From a checkpoint of a small transformer trained on Wikipedia: 4 heads of 64, normalized queries and keys.
Each number is 128 + 32 x the weight over its row's rms, rounded and kept within 0 to 255. Layers, rows and columns count from 0. Numbers have three digits each. The size before them is the row's rms in percent of the matrix's.

# up: layer 2 MLP up, 2048x256, rms 0.187, rows 634-658, columns 0-127
# down: layer 2 MLP down (transposed), 2048x256, rms 0.174, rows 634-657, columns 0-127
up634 099:125184066092176212115125067112122175113144101119095170146078158117116164143141139121083116139053157194067155105076123113141058077091168096110091121095084165136101123125121115174156125129120132121076085107088076150136145121159159112096079195168123134124069134128106175153111139110132121200095117165131149097107157136110120150151167116128147091113125153194159145130147144223116165064091
down634 099:198109151102143149101144078125099122131134146149139123133123147092123158183118140121126117152171163144173085112135128089165142147097112109072054118154111180098096189126110157134125137118137114227052166128116108100071145149113100116104096168120139125107139049095106180125111148092128203096181193149160164099111095133146138145105191062182178136151093181165125091101115125132048136092170
up635 106:087120103162167144136098071126163114043082094181094102116165132127099122127145184027106177140125185161125159109174153115153140074094117103118080104100067090154071115172153148182196108066171105124081162114118075095161123148176097118149165105123103128099118125044139106153131078103076155026083168110133102118184164094168139172154137097116125108102187128109182102126102128068206156105094
down635 113:126133118144154127099182088076118153116144095109113120172149090080088144151132157157136205116099117166152125066079113121098128104131117060143171087114157105089138115191133096138168127142143143161174117059059153144158122106111153169105092092167163160171093130164091103112109173181090156093143174093123107157186147176123152171162089140163098141180140119132105152100112150197198115115066
up636 106:180072166146108169153157136075179150100139167106178124132125120092149112076128093102132130120192119144132137141150134110106143108075107127148174190105138119155199097132089193133186136186128138114132131139139056095117138153155142068094099121111151097081111149160142133129164107184137143118154166124132121179111061070116066121109105163129094077117136143133104149088168108074130127087119
down636 106:134116073140160170182098161113106121153074144173147173114105142102137118133123155125083081042143150132141135112108085101071130125064170140133159129117104126128104200098058071158119146154128136142110174131080138106152115179121106039128095173202124118103108103155086100139097140100146134097097155177143133104134018114085113108071142116151113086102134085106166140088074114188125190175072
up637 109:164076158132103154090121151176100156162179125072150112079167141122202146170123163158147151124121187125158128135165133119188142108166143136174146098111145163056117125159165129110157109087177117111106172157102166118088151130136151097132067121123053116137134076121071116173147185110150144154134162148177140110134125134181150126165115107150073113077129143128172126133045099091124201094079
down637 108:135109159181123135100148121134111103125114130050097130161151069061158079159114084186152146148126146137128133156121110144097141167127123141192120118111204091082087108154184127150084168118161150141145142141154052131128133145028168170124064186091134180170085076126141082111077085130092093117137105159112084141120159093093091118102132102084127079134145158130104165200155094082151147159131
up638 097:129154121143089101110111098127103182106089146164081127142103125127138179131123079108144139081109034119107128094133137117123130145098112105140095137132089176136065100135114123120145158147146152109109189149157085132164142106164105076119159042165064145098130143169090146084133139135118134131105129151123133123107125135134130119133112187117153147126123137101201091155159097128102171176166
down638 099:089080137154144182140144154139155122115116174139159105116108136116074136165106112164102132146173091118162110133067117185142100089150089139143152119121137095129185143173141167093138123064070137140071127048110123130131126100140129141096111141100121130146139126125129128159134129144152169143163128128163145104119154126134116206110082122158156115097114108113084087079156171143133125102169
up639 101:154114074148145116154135185117111149088151035136162110141085147146092112094172152095114141167116134099162162089224157152151104149132128054146164086153130148109081114110181139131134142192113095119110192102128153062167096103109159123136109060063055145118106152148120082097085138089106129197096106132093133147119116064133125140126101089118102104134115150164124169143120192116186144111097
down639 095:104205074106088150146120136181124158107131130088088123124124084122094142144137111128118096149097136209150141063134083137145158120108131152143117125104113198164161129116163159144029083098166150082110177118154148177079076126114143082085161144087197147144156113144171106116125158143171153141148122174199096133147162150137151139105171107166127118136175128125150083114133086098102081140157
up640 097:131115145135111157154161092108065126112094086149126168167138109133083141110101115123136080174105126169132094118127049156140069140106228092132128119106125165185138120083108162106139129124173048112110131145106104184203131084177162101129131159197138200093140095129124168149154118029075083143108167128152154113197129156068083124141150190086122113159130127145109120124132158156158124118127
down640 100:119126136121132122121104101153163127132142103191138153136135096061132230191031133149107119126152146120103144119107185115103100087117145096164133096109118093106136143087141116095107160203140111090140094162095142188121105093124073130191127116114125157114083091085143054126097128103128129100066186063136118076129136146116110112104137161077109199125175194117172130096113190168119085099104
up641 098:118152128147136196149102074118138107085137112117104139086078101105101108097147132122181144116118098114131092113087185132118162086123087132136105086166124128143138114146079127163090167131105114198154166167091132150085187106152113089190131163140144147184124098172132087125083125147140086114153154118131153129122167100189073109135161122175079070105125155109129076085146159180180111136079
down641 099:151131144153138122180136111086119135110158162107139159149097121113107155124159140206147129123144162205092151080107086153151112108110109120197143162138134083149152142081185108157150109134176099180101151128118078104110136159126128159112120188110103138088145159137072162104170152157118130116123163098190091136094190074147122109136132141114169115060115106112093081170086143168179131166155
up642 091:099153074098073149145139155150117147088127091180116086164134109201157109165088128047130161066138130133104119141133147155125137131134131083124177099147112138123199180178146090124162138088105173153105093139160129095121152199107137123115109125141140136161069108082094153155171124197143136139073116167173044146178125076133138133121110122142111101165177110165161137056176125073105135151085
down642 092:094105117155093158151087133098179127150161210141177115120209158113137158119079095138168111123053128094142161128123111096124112150088153156096218090149161123127154141148152105094083147085120153169174118133153119145147147138134105154062101122088128117154122132112118040134133077099113149117148151109095135115127099079139127068173148117087122088077090142080155065101149147125155110160183
up643 099:117169151120182121110073124168169116112104137137072143111116109121113105160103096122116125152104123097142138053044146200154105104086101171136136164129131138096080121130037181112108150107138148123134086223171082107093115101102084055129132147136129152179039113177127139133115143115097190123126115121107135154104128159154110145154132149131096106091165125122178223163083138087130111168110
down643 103:158165130153124077098151142165128093148171074131113096133116088092103114138098164120071092201175108164099099100101116086113143121117104140119100138131125104057035081135123112112110101141144160128129114095137194131088113151086151189126197152040171081102167141115055130127137124108082111149084108156085166102103111117156138163185120135126140156121142098142083142143074125131103091118183
up644 101:099142130090102158164146129154029129229150097180166104127167110165091122137151136166094162125133164122154134142111134141152082095112116178164073099126105115111118122140155089088137143100170155116084147160104066154119110115097045149221107077174169106130085142149146103163121141140153143131152122139144077146123163141156158122155144124156136037121106124171135170105108165142099131140180
down644 098:177116085090128107044143159096180174113101064086101092124132087086155121184093117157129161122157123106104138183130171160116126131103071162117120155102154147099128156160166137148125159149094076136139081136083128111146129110115165085172082093127118133142135103141135107236178140123127133092112159112116208179076073082169127107123105071117082179144088087140098149085110023101152116170156
up645 092:148120133149105100174166136123171123074138128089107115099124153127145163110095128111142197143189102085112056134099110129142137074146146091116170065183089113143114119077133097126121111178122076120156095136118144125189136078149166118144116065111141106069122170134132144136146098158141131134145199145130154145149172157147166106183110151185153170084168119122169095145160158105097109120157
down645 093:130140110108153140078160111024150075111072124120117126090146145167153155132124121127163157097135057191137176138211121147126128165155134132195105122079184175152122117125124135117168143110089160128182069145139107085091102159163127069176069102160079151128199121133112106141146129130123108091148173110149164076095146101132161051161125097104124125214101165128148164119130119141125171103079
up646 018:088055132132072093114087139062167092135135112126148179096101161135135101106139154169133145145150131128153112114190110184081123203137139116146129072110094185101155116106162234121099136141123061107084134083126134137129119143081159068140148124140160085153171142122135131108079115173094104082133162133124079093145128130103139123141187135201111099159134152173046154119170176168195125158123
down646 020:123099135163128126161130143146095137229126144122107072146118136105135088138103102148169151133164140195185126113117086121157087123114184140097133163089151094107093133105098112113152061152097079166161071195100118098045114145191157177094117115120094111144108109107114132116124167123140133117086100142145133159104125150179106187159121090091086146112094090155117129105109039143050127115080
up647 111:097088069114110127149151150142167196149116122168127109089135101081103102142121180075129175097123141122115113076119129072162118098161125145136138097148104107079099136194163144144131095084180190140140192126139117124137095173093103148102105139141159168141098200129122100218123167080105192169139116103096171123163136116146125143137051083121131171106169082127193172077189180124122065092068
down647 109:142062105148132201124102090089064143138053108136115180107107142101122107127115081171117166163138117137120104112128113123080077146101118108184102093118123121058153138125098144108143144158146132070092091077160177169118141121099122162098126149078167120137130121205095034149103119152167150114144189157074134202132162091124154142118107067122120156142168106085109098143147070103184131155058
up648 100:122108096105140115127098105114175127162164102118204124075159133062154207141087102108135098121115109105167100135124155122151162079118097076135144154068159167148171157132151178070146165110065130157114079160072127117084150137113101106142142101149128140136087125133129139121158115153115145098170142103140096108124158153146099094167128201102132064132127147183108180166089148125112090157097
down648 101:167146134086079183131089158127121106135141113142190086140163068161103073141104195158098107181154093111113143080081128181123068152136078148126102158158139148126118107204111120255119082100217136095114108117118175146120140164095137127152181122089091072135155176113124068103122106166097087053134147108080145122128068139139084121184111148164158077135147075134156077112146111127111136139118
up649 100:139103125128047091198136131111084113107150116155131119117109113133195148086107095134158188143129107132096164151091131097148120175166158115143040088093130118160126148170120185139136146130096067198126166137142122089119107124126125134109150118177129147057121192157099094085152091108062142135128097150159090071185131234121163094147154078115100154096150104128136183144169129188205064163124
down649 100:090136151139143087082123145117096125103087105154128119118136118136142154130111137115131149096191147159164126112078124094132154144063124125133120147119128085114068038157102151149154115147048152081123166166128141113113139152109150111106113116104130175107123215175159136095148095152057089073109108116130159171180090135185142111081121091135170142077138138152076092158142139100138124103110
up650 100:045123101119133131161115101102142085114116143162098128129122126076184129174198127132127125164213200150169123073118204160141153103167094120174133150072104182116135087117113149196184124097099153167098162160143178086111117170165131157103173103116132129133101120191133105100160121174097107041140097075195126117090105154140183124135094188096119136146166168147175152139139087110151159150103
down650 098:095131179099123166138174124176125158190173093111134101121160103144056121134138081122131131116155130147112132091109108107089202082137103142126163090165112120156040166149114073165121135132084080081081060102098123182101137144098143145128165122059155099155143140110148099143205134097121137141125173139084120156143136117083137049105118160148127120110125109145083151145162154123132157119163
up651 101:090065166054119094139102102174131109119088117168076144131094172109200117155082141105145143090170164091116155123125149121103103112048112072122091107127104138158090113076179106150130130101083162169175130129118141124144080162140140060164158094082130076116062134179111172139120169133155116084063156162137169085152115143157142183158129164113082162110131168145117168087079114124168184149154
down651 095:109115098127121006150124130113126143159159162093092143136154092173109139160107115112081119133077137144149085134101122144155142144150122140137149148148110098136080152181168123132157131120129096063164131085061111115147133117129149134167208103096174118191126090167129179206098121158176136143104127148089032096130202108145153120117163094077074153096091165144111119084174146105111174178108
up652 089:115107109087156119133156117076074088076121083119071114141169097153142215111130183132103155155126103095161156136096173107152133165140131087118130126093086113119130140104162093105098142121168109110080203140166119176094093118144152074185071147133119179068124082095101126097137099072171178086136059134146111155117103171114113136168069146145040162132109089140140139181117114120110096129143
down652 092:077103116113149171150156189122150162123109145079118129090135152115167106165094122118104137151219194177083144109051132138156090105135058142121118151143135125153107127129097185163128161093128156052108153154132069120049131144147101120074159160130131209129149107110139097144096124151141062143108126116159134122126133159083112125150176102069149150113162140102066143160171129099128081123130
up653 104:184124083119122167112098142128095150171131156161123102189132093118078097133098182126183170170113113142146128128118056130190104122152085153166147133098042129152088140167085142110132114131138115121119142151132108174105161166122102094139138095137106140075118123151107082115069129122157148106116087193112108127062133102139144160109109201137098102072163100132180072119153148114107152110107
down653 100:167130135126190130176136112098153186134108153120106097095102132124148183126105095177067125188172108150109168154120106143134101130158173172134120172135158188109125109120108086151112097146146131125152105155090113185104147109043123122150150146137161131122092096169182183152140096166129125138123168143150178092131146087146107180138093088127083155123114072084120123135136148094143114135055
up654 098:121124119110212178132138094095164164122129120157112137147164129118128116066170149091123142083127130073115140135125127157157098162190158175169080107056113139071116078131149123108159115150149166122138150138084142153107089090101135149088135066161145091126158061127123161130125126070111126129121175166167092136092151170171117131184113129111082117117135081127171169121104135153127129110108
down654 092:136144144163076120113137116091114048122139158182147066135172080144102132113178112161126123080145155121132105111121125125107148135114146121166121182120121138151147156136083144119150127154124110099158170055099080161089191138140112132110104119158156176150114218132077119134138092047174107120117162117091119043129092118116157087140149163162166138143126175070079182104109145135124161083129
up655 089:106132118131086096060099179138171112106151136182119131145151217084087140118159219135140166116142107078100168120068115176096163122124078131162113078154127074108105090185154166164141084064113104164089089144175107151171100067119105082208153147103124137128127119101122146199177090069111169143136205141162130159068119151084146080156053142136150064108154165128103124152145141146110120104139
down655 088:115128163130132177098119178145159149133162125109169152117082109069102162200080146148080154136143114117090152107089104133146115123122098123153099193174162155104069099129119107170073122134162102165141065145080097175140164186133186115078198095103144159136121102158150170109116123135111125140121038147077114151175107129169119152103142095077120130111133094166151097142094110035111100103189
up656 099:107139128141140113057097129163117141114080178120098069087160142173128136163107110111171102161137103107133130174151114117154155099135074188092181118093112129111089139097128095189075093138104174121134180108120126170101112098087130123146138103046097165116111077112130134120091075127134078112134077106134098106107111117120070129156103156101071121113136105114157120124175139131146076103118
down656 096:069146137206108146104126111123179091202083092170136151071129106127070099133116185168122092078073133130174101120115088137110121169123127118148080126138131136126070109163150119060118129119148156128147095090134122186151118079131069096149099111123101087165210131119139188101087142132094203139146175147093193049189152113150148114130095093064137132165161104121117146150162098143126116140144
up657 098:125165137168180096152170116145137081064114117157064196125102157135174108166086089070104115126092094119150119115171105110123096159138133212081117189123140193171110086076125124210112132130105133106129103116158118156151125197102105110150114084160144186200141158113116136102144197107101148161142109080125166113120109133120079135090124148124113151116121140157145125113136120139117111145100
down657 100:166190156129144102123079124191135153100112199105152091116134088135208107167183115093143132133164098099146092114140100145158096135062118105152165112117141140149151118149172045131152164104091098098171157197106172145109158122101119128117125083079147161199120171149073131180138075158119108135177152138118130134134086140097108133129176081152143103109102082121096132107155099138088185202132
up658 087:132077145177108071153140102201115175142119083084122114102214142150127134099114148154128104080134171163081126104156100152150123112128099080101123139159108116077133119119079108142101090077142127119070127130173152166112096160125155082108080155127154126109103111096107123111119100107095113123147120122165126176170158138131141121140087114163164084116076089157187100115139155137196136182110